Weights of a small transformer language model: vocabulary 50257.
Each number is 200 + 40 x the weight over its row's rms, rounded and kept within 0 to 999. Layers, rows and columns count from 0. The size before them is the row's rms in percent of the matrix's.

# down: layer 10 MLP down (transposed), 1344x512, rms 0.0341, rows 1155-1172, columns 384-511
# gate: layer 10 MLP gate, 1344x512, rms 0.0389, rows 1156-1173, columns 384-511
# up: layer 10 MLP up, 1344x512, rms 0.0374, rows 1156-1173, columns 384-511
down1155,105,190,248,228,214,135,213,170,259,267,194,213,239,194,182,193,214,246,184,186,196,229,230,177,103,190,159,241,207,177,156,173,208,175,195,245,181,182,227,258,185,214,226,151,154,243,153,231,214,258,230,165,152,177,187,201,218,198,215,178,224,171,219,225,276,152,158,194,156,179,218,184,279,239,186,206,186,227,212,203,188,166,214,221,186,223,226,205,196,211,164,202,246,223,214,185,197,189,171,234,204,218,135,186,291,162,220,136,191,211,253,190,186,153,172,123,134,178,216,211,159,218,276,140,140,192,278,184,182
gate1156,111,180,192,218,240,266,265,227,244,250,226,192,134,223,167,148,180,214,160,208,201,194,256,173,170,170,215,206,241,204,219,217,317,170,197,189,181,174,217,180,323,202,223,198,208,210,172,225,250,179,213,216,187,205,275,193,205,244,223,205,252,187,178,155,140,206,194,255,212,195,209,223,194,265,185,163,208,114,206,158,188,242,227,289,174,128,181,232,143,206,181,146,147,189,291,186,315,240,120,207,223,268,206,199,112,218,184,239,226,200,224,225,159,184,184,276,173,159,198,97,292,164,205,187,204,179,136,278,118
up1156,106,153,146,204,236,267,153,204,277,207,264,131,169,218,229,206,164,173,170,176,105,195,173,197,172,192,168,168,210,183,155,225,183,182,301,197,199,150,145,171,176,232,187,199,159,223,138,193,157,178,199,219,193,206,121,228,215,133,195,217,161,193,181,202,195,136,260,217,219,204,231,190,194,217,280,161,157,247,165,185,261,174,167,149,207,220,206,171,276,234,138,255,200,213,228,212,173,209,211,194,228,200,267,203,199,166,211,179,127,206,270,225,205,179,189,170,246,148,297,237,212,171,177,211,261,169,239,278,228
down1156,106,195,191,192,178,196,145,258,168,184,262,176,217,198,214,192,236,177,189,160,210,198,195,210,202,258,259,192,266,164,222,207,141,193,192,268,170,185,224,257,181,173,176,155,273,218,234,151,298,264,168,195,208,142,157,229,295,180,217,204,222,219,235,183,282,178,165,259,260,209,253,142,173,225,209,233,201,215,246,212,162,163,211,197,162,210,246,134,314,253,207,192,221,281,144,258,133,174,171,144,275,228,212,227,247,161,163,236,192,173,170,182,179,142,160,213,238,227,171,231,241,257,176,184,224,156,173,253,174
gate1157,103,209,185,212,220,225,156,165,230,149,182,207,172,241,163,273,198,233,235,210,201,185,235,191,190,198,139,190,177,192,174,172,219,189,146,196,229,125,164,241,219,119,195,154,261,243,280,184,163,174,199,147,228,212,255,193,142,201,294,231,167,226,202,189,132,222,215,240,228,192,150,246,145,241,244,186,170,203,189,114,227,221,173,133,150,194,198,151,282,186,141,227,170,165,196,234,214,201,114,178,229,236,204,192,178,202,114,171,216,182,111,246,206,189,167,216,242,251,184,165,165,243,265,210,135,173,163,226,240
up1157,102,262,157,210,218,217,189,196,111,238,170,128,216,190,187,192,115,183,186,142,150,233,163,294,235,226,224,133,174,240,221,254,179,222,240,219,163,244,209,186,238,225,203,244,145,283,165,217,205,185,268,174,228,159,149,267,143,225,114,186,156,257,253,251,245,297,210,259,224,232,216,251,206,153,186,210,214,166,211,250,185,240,230,317,242,222,204,197,168,233,231,235,249,266,201,154,265,207,251,230,169,212,157,234,129,232,236,232,178,271,229,251,97,139,158,237,163,201,242,271,228,180,102,199,265,184,193,180,259
down1157,101,208,189,253,196,218,250,210,175,221,210,146,239,207,218,217,217,177,169,162,187,211,194,274,273,225,191,279,268,211,207,177,203,189,153,184,186,232,279,193,179,127,169,284,223,157,220,114,185,213,201,212,215,198,100,237,186,267,183,166,250,163,240,219,233,222,242,221,160,201,239,166,237,259,202,106,154,195,178,213,216,212,167,244,222,147,193,181,265,202,160,193,259,161,194,166,58,182,225,174,235,225,128,259,209,157,217,260,161,164,224,245,171,174,254,206,158,111,187,215,235,168,232,201,197,210,234,129,181
gate1158,097,209,153,130,113,222,200,218,254,216,176,203,163,150,214,179,226,295,228,208,176,148,225,162,233,91,166,201,238,216,236,203,196,193,197,229,217,215,200,194,283,286,196,182,143,182,225,241,226,177,178,198,152,226,248,131,189,203,153,202,197,246,252,178,204,148,121,254,159,166,201,219,169,186,185,254,124,246,175,214,172,120,210,206,236,232,167,175,186,246,207,173,158,145,168,236,151,161,194,132,234,159,200,189,216,139,247,176,180,265,206,176,200,185,261,157,274,207,202,197,132,272,232,256,268,173,213,241,171
up1158,098,248,230,171,149,162,230,156,189,153,209,171,274,174,204,216,230,298,176,180,243,154,200,218,134,194,129,225,217,177,236,192,202,180,180,250,215,192,236,213,189,228,167,171,197,220,242,195,206,176,209,223,157,223,193,161,140,201,227,187,230,199,214,229,147,169,205,256,144,206,288,218,213,277,238,172,229,151,172,155,146,263,201,163,206,246,148,237,110,220,206,251,112,117,289,195,228,263,184,233,197,212,223,185,217,199,190,179,179,157,208,252,211,223,194,261,186,238,241,199,261,172,147,228,200,183,185,164,236
down1158,098,229,217,184,149,239,171,289,197,113,87,165,209,135,171,229,197,133,212,172,160,161,221,226,178,207,174,151,155,161,226,207,194,169,197,184,196,160,227,243,250,232,180,193,190,272,155,255,140,206,213,185,195,91,92,123,250,191,170,200,207,169,208,189,131,189,202,209,215,215,134,161,224,209,176,194,157,196,103,189,260,250,180,288,156,235,219,143,224,179,183,163,234,295,173,188,218,143,182,135,216,277,212,196,266,136,274,131,200,142,235,172,189,216,202,259,226,246,290,181,238,238,291,209,209,212,209,226,194
gate1159,099,130,220,234,238,224,196,199,225,141,220,263,179,183,144,181,216,188,184,271,160,219,302,234,263,221,175,134,227,182,192,145,161,199,272,190,215,197,187,182,194,180,182,214,135,207,263,161,235,231,191,213,132,151,126,183,157,293,247,227,270,161,218,166,207,243,189,180,152,223,236,157,190,166,188,190,152,207,219,125,155,215,184,220,183,212,199,181,205,172,244,242,220,238,157,187,173,231,175,226,230,141,268,234,286,155,164,225,288,228,185,190,188,187,288,231,202,219,207,189,257,259,219,163,186,182,186,199,276
up1159,096,235,151,155,234,105,212,158,233,218,146,153,148,179,250,174,220,146,245,129,165,250,145,188,173,162,282,254,170,181,183,243,233,200,217,216,178,206,173,161,241,181,187,208,252,219,191,199,258,202,236,131,232,213,237,276,195,137,209,172,211,229,146,227,263,291,192,158,223,212,136,232,181,200,237,178,191,199,168,202,269,260,181,189,218,236,201,252,230,207,240,205,172,197,278,226,208,199,121,259,174,246,183,178,201,237,136,242,171,254,172,256,205,232,141,189,215,181,240,301,161,210,223,181,285,176,244,216,167
down1159,097,188,205,239,290,132,246,174,172,214,247,210,70,116,136,219,249,217,199,237,176,161,283,158,268,248,198,206,286,170,189,157,128,177,261,199,228,140,225,194,233,166,178,183,198,234,275,207,179,246,226,175,224,152,136,241,188,187,173,267,197,176,164,141,179,194,181,183,191,159,251,150,220,243,224,168,186,193,185,160,176,199,205,110,177,178,211,248,227,212,195,187,203,222,180,191,211,206,67,269,207,171,188,231,173,130,166,242,252,190,161,209,193,185,206,176,220,198,158,238,217,185,218,169,212,223,163,268,227
gate1160,100,216,204,211,224,234,186,290,222,236,217,252,137,112,201,204,232,167,188,149,200,232,278,168,204,119,198,217,205,185,206,221,269,194,246,179,146,166,220,199,294,211,205,192,204,153,180,130,141,220,186,239,223,242,267,211,157,247,226,177,210,185,201,198,263,290,225,228,156,184,185,212,159,170,162,228,211,189,185,205,201,201,202,156,168,293,195,179,217,190,240,115,178,183,214,186,197,225,153,192,212,216,201,208,207,131,200,139,228,238,228,180,156,172,188,234,262,196,143,221,155,177,207,185,229,115,141,228,220
up1160,100,188,188,167,202,182,244,205,218,187,217,164,173,258,159,238,225,116,171,223,245,213,205,147,229,190,183,212,212,216,221,161,240,270,178,137,258,176,179,176,244,203,163,251,172,168,202,237,216,188,255,184,167,139,271,251,219,193,162,258,208,153,210,165,285,275,238,221,145,208,133,226,162,176,100,171,262,104,287,203,229,259,198,193,188,151,214,215,227,252,213,209,141,213,165,276,146,154,191,175,167,248,162,205,199,222,253,131,251,212,152,173,180,231,207,279,183,180,237,155,181,127,195,133,237,125,251,113,140
down1160,100,231,285,170,229,187,170,194,123,239,219,198,274,224,109,171,263,257,246,202,238,227,123,194,174,213,189,210,184,245,224,236,191,238,233,191,175,208,221,247,157,261,136,230,235,203,137,228,180,122,184,252,209,205,241,223,212,228,210,203,161,157,148,198,206,251,282,217,217,195,191,221,209,172,152,195,220,156,297,187,166,223,237,140,222,186,191,134,180,257,162,172,189,148,144,229,145,181,272,224,217,174,193,181,238,165,284,193,237,188,93,208,185,162,217,159,173,154,164,142,191,196,185,180,174,183,233,191,229
gate1161,093,287,179,215,232,221,224,204,258,204,202,189,164,145,230,151,263,253,195,224,162,246,214,158,249,293,181,238,96,154,176,166,160,200,183,192,190,201,266,252,217,272,193,142,199,197,155,160,114,170,192,281,228,262,153,223,158,179,208,204,220,171,201,228,245,133,262,173,216,208,207,198,155,186,182,229,152,217,235,115,199,194,225,296,184,165,183,225,154,206,163,225,130,282,213,202,322,159,227,195,203,257,139,238,225,201,196,206,209,173,132,175,205,181,138,212,273,159,227,222,213,238,162,290,203,89,206,201,162
up1161,093,199,223,203,159,202,122,306,253,143,270,206,193,242,224,164,156,164,220,276,300,202,123,188,135,162,233,178,179,161,188,195,233,206,197,265,231,193,163,212,244,99,148,282,195,184,232,197,223,189,210,170,198,208,249,175,161,141,230,225,236,231,188,269,252,192,216,206,252,208,261,224,179,203,194,191,182,202,231,211,190,160,201,195,101,209,222,221,225,171,279,149,133,144,272,129,251,248,228,169,164,128,191,209,229,136,231,248,238,188,218,232,289,227,162,225,171,146,166,188,219,195,242,177,279,218,214,218,197
down1161,092,246,244,149,91,261,249,150,243,133,194,187,169,208,169,224,225,210,272,161,140,224,234,223,243,226,131,154,154,273,212,175,227,197,248,182,161,223,190,190,147,196,218,201,244,215,207,230,213,279,155,103,144,243,240,236,208,244,230,222,281,245,183,187,191,233,171,201,126,203,211,194,193,195,247,276,205,183,227,201,221,251,199,147,218,170,257,199,159,195,236,169,214,184,160,191,130,183,243,216,210,137,233,276,164,148,95,194,144,213,192,202,166,215,223,192,116,223,200,239,167,198,157,188,159,203,272,240,197
gate1162,098,173,208,177,192,224,192,219,260,189,222,132,153,230,179,240,198,217,163,179,173,234,185,187,163,185,213,152,199,187,186,219,137,187,120,271,158,177,274,253,238,148,296,191,126,229,227,240,206,174,166,247,235,217,134,223,156,144,200,196,164,231,184,186,108,206,187,188,264,184,165,210,163,168,220,232,184,234,127,161,285,180,186,225,242,199,165,173,192,207,226,207,222,222,259,206,167,163,149,248,291,121,250,221,244,208,190,233,279,203,297,250,154,221,234,152,196,186,259,178,226,161,261,222,258,222,232,225,222
up1162,099,208,229,182,196,251,187,307,210,184,209,183,198,239,134,222,202,127,175,161,190,148,217,271,306,251,201,245,205,249,142,153,236,176,141,193,234,193,198,155,194,199,120,221,218,124,150,163,236,216,233,214,246,182,225,233,140,201,245,214,247,123,187,180,276,238,170,180,175,185,215,155,280,212,279,237,228,217,180,251,137,266,243,209,200,211,230,222,203,182,195,203,271,172,170,203,198,254,187,201,278,167,164,191,217,165,184,224,196,197,144,142,240,176,163,280,136,193,186,193,201,127,172,207,196,196,153,197,248
down1162,099,153,214,191,210,162,188,196,238,239,250,198,125,198,227,221,194,240,197,202,244,236,248,185,165,249,185,182,203,241,233,186,197,241,251,223,250,205,203,176,144,221,206,211,147,178,193,225,240,250,138,222,214,198,106,238,211,284,159,190,188,224,212,177,184,182,222,226,221,193,185,158,259,251,233,159,214,143,255,226,113,178,209,234,218,263,146,193,195,176,149,244,216,228,108,154,177,192,270,200,195,224,226,198,208,238,253,178,210,190,175,201,203,224,184,231,238,176,239,239,242,243,252,116,212,207,199,210,238
gate1163,093,202,200,174,219,172,148,236,160,178,152,146,182,179,142,165,294,230,286,204,219,291,255,209,243,172,186,92,194,251,255,266,207,227,186,195,183,230,210,240,204,184,196,190,188,165,161,156,266,190,206,212,232,196,194,162,171,194,232,115,234,177,242,208,165,192,182,189,201,141,153,304,325,301,180,166,253,198,126,196,185,183,217,186,189,239,239,265,230,262,205,239,165,213,171,92,234,182,194,226,223,175,235,156,150,173,229,205,203,167,215,232,219,181,138,206,173,217,285,177,176,199,194,201,190,241,247,137,192
up1163,095,157,228,164,173,183,203,217,276,235,180,303,161,251,238,188,197,242,244,191,162,219,117,259,238,175,191,176,225,183,232,215,175,186,166,210,199,227,206,217,178,186,148,144,115,266,220,204,228,146,193,212,158,138,162,185,203,146,257,184,223,230,229,163,223,279,207,223,211,246,220,235,242,188,196,230,231,196,158,120,201,164,217,215,155,137,161,200,237,189,206,178,238,238,215,247,175,100,166,168,87,182,251,139,188,255,213,231,207,201,256,224,222,170,161,239,226,204,190,228,189,168,185,260,122,226,241,191,175
down1163,097,153,182,191,230,142,183,176,226,192,194,233,219,163,218,219,174,171,159,176,244,193,237,135,240,232,261,238,221,231,224,236,233,227,191,177,218,135,197,158,268,171,134,169,238,173,230,164,235,254,156,164,192,237,258,236,232,255,161,246,116,221,208,227,226,109,233,199,164,201,221,222,264,198,192,214,196,201,232,213,151,231,232,192,208,187,202,295,200,117,256,180,251,244,256,252,175,179,201,128,233,252,190,234,119,243,185,202,220,181,198,166,213,137,190,221,170,211,209,234,172,217,202,213,182,206,96,207,256
gate1164,105,244,150,231,218,182,217,195,218,245,212,146,140,216,204,274,224,194,247,136,278,225,283,188,143,197,163,189,157,123,251,219,113,178,169,180,233,285,195,167,260,191,177,188,210,236,213,205,215,169,122,167,157,143,174,203,233,222,259,165,226,121,288,141,207,223,170,172,132,232,215,277,178,122,176,246,264,184,178,269,217,182,207,229,188,245,221,142,199,205,243,245,223,151,188,102,251,174,177,184,199,207,189,148,172,173,219,198,198,178,179,222,152,177,257,199,143,183,207,242,169,202,204,189,181,219,218,182,168
up1164,104,173,189,233,169,150,229,119,142,158,166,301,234,237,180,167,258,262,178,208,237,222,141,227,168,153,147,149,196,194,247,221,252,267,217,227,210,197,157,162,212,220,173,133,125,226,176,200,145,134,186,151,201,166,176,174,142,233,230,270,212,194,199,192,218,194,189,212,236,120,200,222,166,205,158,247,187,181,162,171,227,80,122,245,157,300,177,160,127,163,135,200,242,178,215,270,167,203,220,185,168,170,220,208,240,221,221,237,257,193,145,160,137,195,215,196,177,176,177,195,247,209,193,184,251,191,166,182,191
down1164,105,177,285,172,232,271,196,197,165,196,112,115,234,242,280,265,170,240,201,220,238,212,187,252,205,218,246,169,163,154,217,121,292,247,231,217,194,231,127,178,190,270,171,125,128,184,256,217,184,182,246,222,253,139,184,233,293,262,223,145,190,175,139,215,218,208,204,201,142,179,112,181,208,188,187,145,200,208,209,205,246,124,155,184,197,196,166,149,227,249,186,171,260,230,218,196,224,132,299,238,227,213,211,180,187,155,183,188,221,258,170,200,215,251,255,160,206,202,223,213,185,227,119,148,254,136,224,266,191
gate1165,101,275,197,215,203,137,227,273,162,208,223,249,173,257,187,196,126,200,154,190,164,165,265,200,177,230,216,219,197,136,167,165,185,153,219,215,194,120,194,193,189,174,155,163,203,181,272,202,190,191,234,206,191,222,159,219,231,187,249,242,133,162,188,132,191,213,134,212,214,180,103,134,297,132,180,167,209,181,213,181,233,246,180,157,199,136,155,208,188,193,213,215,218,150,117,179,214,174,149,146,210,168,232,142,233,199,239,224,323,197,172,159,306,212,292,176,146,193,241,212,175,218,120,221,138,205,238,208,202
up1165,104,176,269,243,267,149,165,188,300,164,231,203,167,209,157,178,227,220,179,173,174,140,164,210,191,225,184,143,193,225,150,200,190,116,201,245,268,225,185,256,195,151,90,189,213,217,223,139,209,228,181,206,249,180,229,155,124,222,215,247,224,125,167,195,194,163,215,227,165,245,172,212,215,211,177,188,166,246,114,264,150,254,195,188,179,190,191,186,164,237,183,173,126,214,219,183,152,136,166,178,216,142,200,194,184,162,136,200,208,183,169,141,219,168,247,244,231,211,200,175,158,287,216,203,157,205,211,212,190
down1165,101,253,233,209,178,208,157,146,163,82,226,232,208,185,223,209,203,278,179,266,199,222,205,185,201,269,219,209,214,170,236,240,168,195,202,186,194,225,238,223,178,257,192,245,201,198,218,215,186,184,212,199,156,182,172,147,211,139,152,152,201,227,220,213,150,178,183,215,192,180,175,184,142,179,165,303,182,216,144,175,110,124,122,134,258,187,205,203,122,223,152,182,203,180,201,231,135,156,174,220,102,105,175,194,223,167,252,180,234,174,221,199,164,224,184,128,208,217,143,212,197,235,126,162,182,215,188,182,200
gate1166,096,165,223,219,178,220,199,217,216,180,199,233,186,141,182,276,204,239,238,173,234,244,214,146,277,222,231,227,197,227,258,241,127,198,213,230,182,267,185,169,159,175,206,205,255,197,259,177,183,227,221,131,193,101,132,127,204,182,238,214,161,174,168,244,239,217,191,240,205,261,169,225,179,203,115,172,230,164,209,97,222,186,204,241,117,176,208,225,166,131,213,200,217,203,233,160,173,182,196,225,208,202,176,250,231,188,149,234,204,114,186,175,142,231,175,303,151,260,131,198,241,177,210,226,191,189,261,181,212
up1166,099,258,140,214,247,203,153,223,137,232,189,203,274,190,212,215,253,219,163,212,179,202,226,214,249,204,241,271,227,234,194,164,246,212,185,209,179,245,212,167,180,220,111,234,182,181,219,271,240,244,217,196,184,158,147,224,180,204,166,191,232,170,260,190,234,252,154,189,267,205,257,220,164,187,283,205,159,152,307,271,168,165,241,187,199,252,169,188,162,185,132,172,237,219,103,256,259,197,205,235,200,237,197,189,242,279,188,188,168,249,296,222,160,248,171,200,237,149,158,203,230,222,215,232,142,207,117,251,159
down1166,098,190,207,223,193,174,266,258,252,221,244,235,240,258,242,254,151,245,159,151,170,240,196,227,276,143,237,153,228,171,204,221,201,167,177,163,212,235,158,197,173,220,209,195,199,209,183,226,233,216,188,219,196,236,189,162,155,197,205,259,208,221,171,185,198,196,226,236,268,118,212,250,156,177,219,182,138,225,145,155,161,182,198,210,202,208,236,198,152,275,172,221,230,249,222,190,188,200,91,219,234,226,187,203,230,190,219,188,178,126,195,233,163,204,227,187,243,193,196,154,161,167,179,212,225,162,300,190,177
gate1167,105,161,171,170,238,148,163,281,224,187,184,280,244,229,159,220,294,174,157,226,185,135,164,188,235,143,149,239,148,204,244,232,167,217,235,214,235,209,163,162,190,230,207,228,223,182,312,170,181,255,159,224,156,206,107,66,205,198,205,201,172,240,228,171,138,209,164,202,234,201,193,234,222,201,238,182,198,213,240,109,247,195,217,272,176,276,229,157,262,218,243,167,244,204,161,243,175,197,186,171,161,137,172,234,229,149,206,182,210,225,198,216,236,185,210,190,175,269,167,162,209,124,177,249,190,169,172,160,206
up1167,107,142,167,237,222,193,214,191,191,292,221,230,243,188,283,144,263,234,214,177,183,231,268,199,256,204,161,212,202,174,169,179,233,194,310,231,278,237,269,124,196,220,158,174,278,206,209,220,257,201,182,146,182,204,131,288,227,244,204,280,136,250,215,227,193,196,222,171,207,129,226,207,217,245,215,180,254,255,198,196,146,129,173,183,196,154,236,203,207,237,262,147,111,211,203,166,245,205,245,207,247,216,189,166,192,178,161,172,143,211,262,183,124,226,192,161,145,202,170,150,142,202,263,185,125,182,230,205,223
down1167,104,202,177,162,195,213,189,178,187,257,137,179,184,150,159,242,279,208,206,210,167,152,156,156,215,224,182,170,164,222,173,204,212,285,284,207,178,226,234,167,282,212,193,206,179,141,201,156,275,199,160,220,209,157,223,169,164,259,148,225,165,257,145,218,219,199,118,168,114,165,206,190,217,191,213,107,204,172,181,215,146,178,184,182,232,211,210,210,131,119,194,264,227,162,212,229,244,231,124,202,226,195,117,171,188,116,158,230,175,130,201,228,140,249,200,100,213,219,234,160,170,172,167,142,199,187,199,162,178
gate1168,097,188,121,171,210,216,236,174,219,184,185,176,216,252,172,210,205,192,262,222,204,181,222,226,282,156,201,265,187,259,215,241,190,205,202,131,241,206,226,202,202,187,232,255,201,137,188,144,269,199,245,255,256,168,262,168,211,234,235,217,157,214,196,178,176,152,268,209,277,160,235,182,148,210,233,169,225,159,230,177,256,185,223,227,194,195,214,237,268,187,265,256,175,198,169,127,172,196,216,205,203,246,105,224,189,219,214,158,178,223,167,189,184,186,137,142,137,191,189,164,169,171,249,265,128,163,227,211,204
up1168,098,221,218,261,154,65,177,216,219,185,174,211,211,207,145,227,157,273,184,187,193,92,215,184,133,212,161,219,149,175,307,141,218,210,175,236,182,183,201,196,237,202,152,149,216,249,176,200,190,237,144,156,117,200,192,203,238,189,182,204,163,180,205,202,281,218,157,213,169,145,287,184,209,121,161,214,152,159,203,195,209,302,260,157,262,182,244,231,125,201,259,197,227,196,186,162,137,233,151,224,202,159,211,185,139,220,159,233,212,167,173,170,292,208,222,265,148,272,166,219,181,154,209,214,209,255,236,159,248
down1168,099,253,154,154,281,193,229,148,146,223,180,201,224,125,182,255,150,214,244,129,260,205,237,219,222,243,199,221,189,222,265,189,221,183,165,176,175,203,263,179,169,107,205,208,218,144,141,106,244,238,205,151,259,140,221,185,158,222,171,160,177,142,189,229,215,190,291,260,226,207,172,227,136,188,245,208,182,195,247,210,249,194,170,250,199,185,153,172,211,213,252,130,122,146,253,153,181,153,210,146,193,222,207,208,148,183,175,262,186,181,229,161,185,169,174,184,213,220,216,170,248,251,193,138,149,185,226,218,196
gate1169,097,266,178,192,254,119,240,164,143,185,258,180,143,225,215,250,251,225,249,145,215,210,219,189,191,164,198,136,254,174,221,214,207,212,202,163,174,173,163,152,176,208,223,237,281,212,214,205,158,252,176,199,179,193,129,250,140,214,165,122,211,315,210,215,189,172,235,187,260,185,235,208,201,242,241,231,192,244,185,191,182,245,211,218,240,204,246,234,189,177,189,235,288,159,208,142,214,204,169,190,250,172,273,141,199,257,166,186,250,200,218,234,187,239,164,202,254,233,205,210,245,222,200,207,221,231,177,250,145
up1169,096,148,264,247,184,218,266,228,237,223,200,140,217,85,205,173,260,161,152,187,169,209,212,256,225,256,235,205,183,147,165,191,193,158,208,230,161,280,169,278,239,242,224,178,204,176,163,197,214,180,230,258,179,180,229,174,198,233,198,265,285,170,144,121,206,200,188,165,202,253,146,207,192,250,240,249,200,223,177,157,272,238,188,190,163,162,114,183,170,241,171,166,136,270,226,304,201,100,176,148,204,294,195,243,186,182,238,170,176,262,192,244,174,193,206,255,145,253,236,214,145,241,234,180,197,170,260,231,240
down1169,096,131,180,202,205,268,242,212,157,161,241,165,250,167,254,157,266,254,156,224,92,222,143,221,203,197,206,167,182,187,178,219,154,225,173,232,162,169,162,168,212,247,292,194,298,189,226,242,193,225,243,182,258,196,82,137,253,232,108,234,278,264,166,192,153,131,177,134,190,240,197,203,210,236,226,177,159,241,171,247,207,259,193,241,204,250,150,229,139,170,164,211,197,251,213,211,164,199,178,209,229,182,232,217,131,184,193,193,201,185,172,185,225,174,248,198,150,160,166,235,194,173,232,187,194,247,224,172,201
gate1170,102,207,158,209,242,118,189,192,217,229,235,167,148,217,263,245,145,189,219,183,217,246,202,209,189,193,198,245,263,227,263,152,183,203,151,176,210,228,210,168,247,119,190,262,239,110,224,196,307,204,174,230,209,249,156,238,267,241,227,164,160,143,176,215,209,181,117,195,210,158,164,175,294,228,218,153,223,153,239,214,120,199,172,179,274,159,166,246,245,186,180,165,219,207,193,146,179,181,198,149,142,202,199,253,237,191,148,143,170,201,194,225,216,190,176,201,250,187,152,227,306,239,273,195,229,219,189,274,207
up1170,103,200,186,281,251,281,151,210,225,182,198,157,224,223,212,170,184,174,239,174,242,194,158,151,250,170,175,207,172,281,167,157,201,151,143,255,198,236,152,142,178,212,187,257,171,169,196,225,209,179,211,277,173,249,171,148,191,174,220,167,147,198,274,240,140,207,203,132,158,266,217,168,186,221,316,214,245,150,178,110,227,236,212,201,242,243,297,235,252,263,132,188,181,241,230,224,198,196,261,162,198,244,203,208,181,215,270,215,181,229,247,113,213,263,190,165,144,253,163,181,195,165,156,142,146,183,143,138,122
down1170,103,179,212,211,201,217,178,174,248,177,245,217,277,185,251,249,202,203,222,227,151,146,242,155,204,255,195,163,154,229,125,246,168,202,212,202,213,95,177,199,249,264,219,117,151,247,232,259,170,139,243,192,232,133,182,137,207,212,150,185,231,212,213,190,137,175,225,231,280,250,219,180,96,161,199,258,158,233,292,225,177,267,131,174,287,159,158,191,131,124,194,197,232,164,242,160,212,139,158,217,265,159,113,147,159,250,201,248,232,194,197,180,218,215,161,206,274,170,206,148,156,180,203,187,168,118,222,204,144
gate1171,099,187,127,207,157,184,215,228,222,202,201,264,214,189,182,162,214,200,249,191,236,207,151,166,267,164,197,191,162,191,264,197,210,234,224,187,277,205,105,166,186,192,229,250,203,259,163,179,183,98,180,170,104,255,196,153,177,237,252,253,214,223,175,201,161,175,232,98,153,174,283,196,204,163,192,221,244,213,171,202,200,233,227,169,200,202,204,201,203,181,233,123,228,229,199,222,170,235,165,193,221,99,261,249,216,190,172,202,240,180,171,209,202,187,195,246,149,214,320,197,168,188,197,255,199,182,182,162,204
up1171,098,219,170,210,220,130,195,190,174,257,262,156,204,146,133,273,174,245,236,190,229,182,192,231,166,188,121,174,226,272,288,171,156,232,224,150,208,208,200,267,187,211,226,204,226,231,130,199,206,205,203,216,234,180,211,204,193,244,189,263,196,212,200,183,149,164,177,151,161,265,282,141,268,162,100,195,243,179,226,218,250,144,234,142,171,226,226,238,207,220,253,190,174,289,194,178,145,253,210,228,205,227,251,204,204,209,221,213,193,240,210,219,205,161,226,210,255,272,234,187,218,105,219,190,198,147,242,218,204
down1171,099,220,212,191,181,162,189,128,228,204,186,159,300,219,199,195,248,176,237,199,220,228,163,260,228,224,211,194,166,214,258,134,104,181,157,173,206,218,203,241,218,213,212,153,180,199,182,279,137,257,241,179,201,174,266,143,294,187,209,202,233,196,168,218,213,244,220,202,248,170,129,175,195,119,200,99,166,152,173,165,133,168,136,82,203,185,127,193,256,140,221,196,239,248,193,178,196,217,78,192,168,279,228,116,207,235,171,139,231,197,179,130,192,217,161,227,241,174,174,185,160,167,221,224,255,228,190,184,236
gate1172,097,202,211,136,128,191,158,169,248,142,136,198,188,220,177,167,219,180,209,184,174,218,242,195,212,170,201,275,260,256,165,143,245,172,184,170,92,208,206,317,240,215,157,190,192,255,212,238,156,212,230,237,190,189,200,187,187,149,246,257,261,89,124,205,176,207,174,157,217,221,208,100,171,205,178,177,198,167,262,238,234,251,119,119,226,254,217,239,174,181,210,217,229,203,70,206,128,147,206,135,176,211,204,170,177,213,119,207,262,231,185,219,244,241,202,275,236,199,190,226,258,183,177,200,145,150,246,167,249
up1172,098,203,152,178,213,157,159,121,212,219,186,167,177,226,80,159,174,130,208,229,237,191,240,201,236,200,218,230,228,259,175,177,191,168,186,232,220,183,256,205,195,206,150,218,227,190,308,164,134,174,242,244,237,215,146,151,226,210,248,194,178,206,199,203,198,179,151,157,177,139,245,170,191,188,149,151,147,167,235,204,205,221,287,221,217,195,224,219,210,205,271,148,163,151,162,175,210,256,195,248,250,195,253,220,200,173,212,190,124,264,214,241,173,161,210,136,179,223,153,156,186,204,224,197,203,293,218,196,233
down1172,096,199,90,211,206,121,227,125,254,136,132,228,210,195,171,181,193,229,149,170,238,193,196,146,168,200,197,208,209,237,170,170,163,278,192,251,218,230,246,269,203,203,220,176,145,215,147,215,156,350,176,217,175,218,170,247,206,145,175,199,221,219,224,243,192,195,174,226,153,217,146,177,187,186,183,196,186,160,198,198,217,225,254,166,231,241,208,174,245,170,202,188,217,213,157,261,179,199,168,109,244,256,254,175,185,203,162,183,281,138,256,298,233,247,243,197,183,201,151,204,164,198,229,269,194,192,200,246,204
gate1173,106,283,166,221,228,185,217,262,235,194,224,232,197,185,271,235,243,161,124,181,211,218,208,199,203,263,225,266,199,144,220,176,191,180,170,178,161,191,192,245,273,229,184,269,225,238,211,174,128,213,207,236,181,274,228,187,135,254,258,214,195,133,187,213,195,200,219,234,154,197,213,256,216,194,115,252,197,130,212,243,203,221,230,129,253,185,142,139,252,223,265,160,201,261,256,193,248,225,182,250,153,236,188,197,195,226,203,166,266,216,204,196,247,185,184,193,202,235,220,193,254,235,195,168,274,198,233,193,165
up1173,104,166,232,176,288,210,164,197,220,190,219,222,173,166,206,173,134,199,203,178,219,148,129,216,192,245,167,139,183,176,286,147,209,187,263,225,223,278,185,210,159,187,175,172,244,122,228,228,196,202,271,236,268,210,135,219,215,210,216,190,205,223,190,213,187,177,245,161,195,205,147,215,192,198,238,251,222,143,188,214,204,86,166,260,162,187,202,187,249,177,241,185,188,151,213,113,176,122,283,244,206,151,176,128,197,183,204,217,186,181,171,193,267,163,250,202,147,206,156,209,255,193,243,268,176,195,165,250,215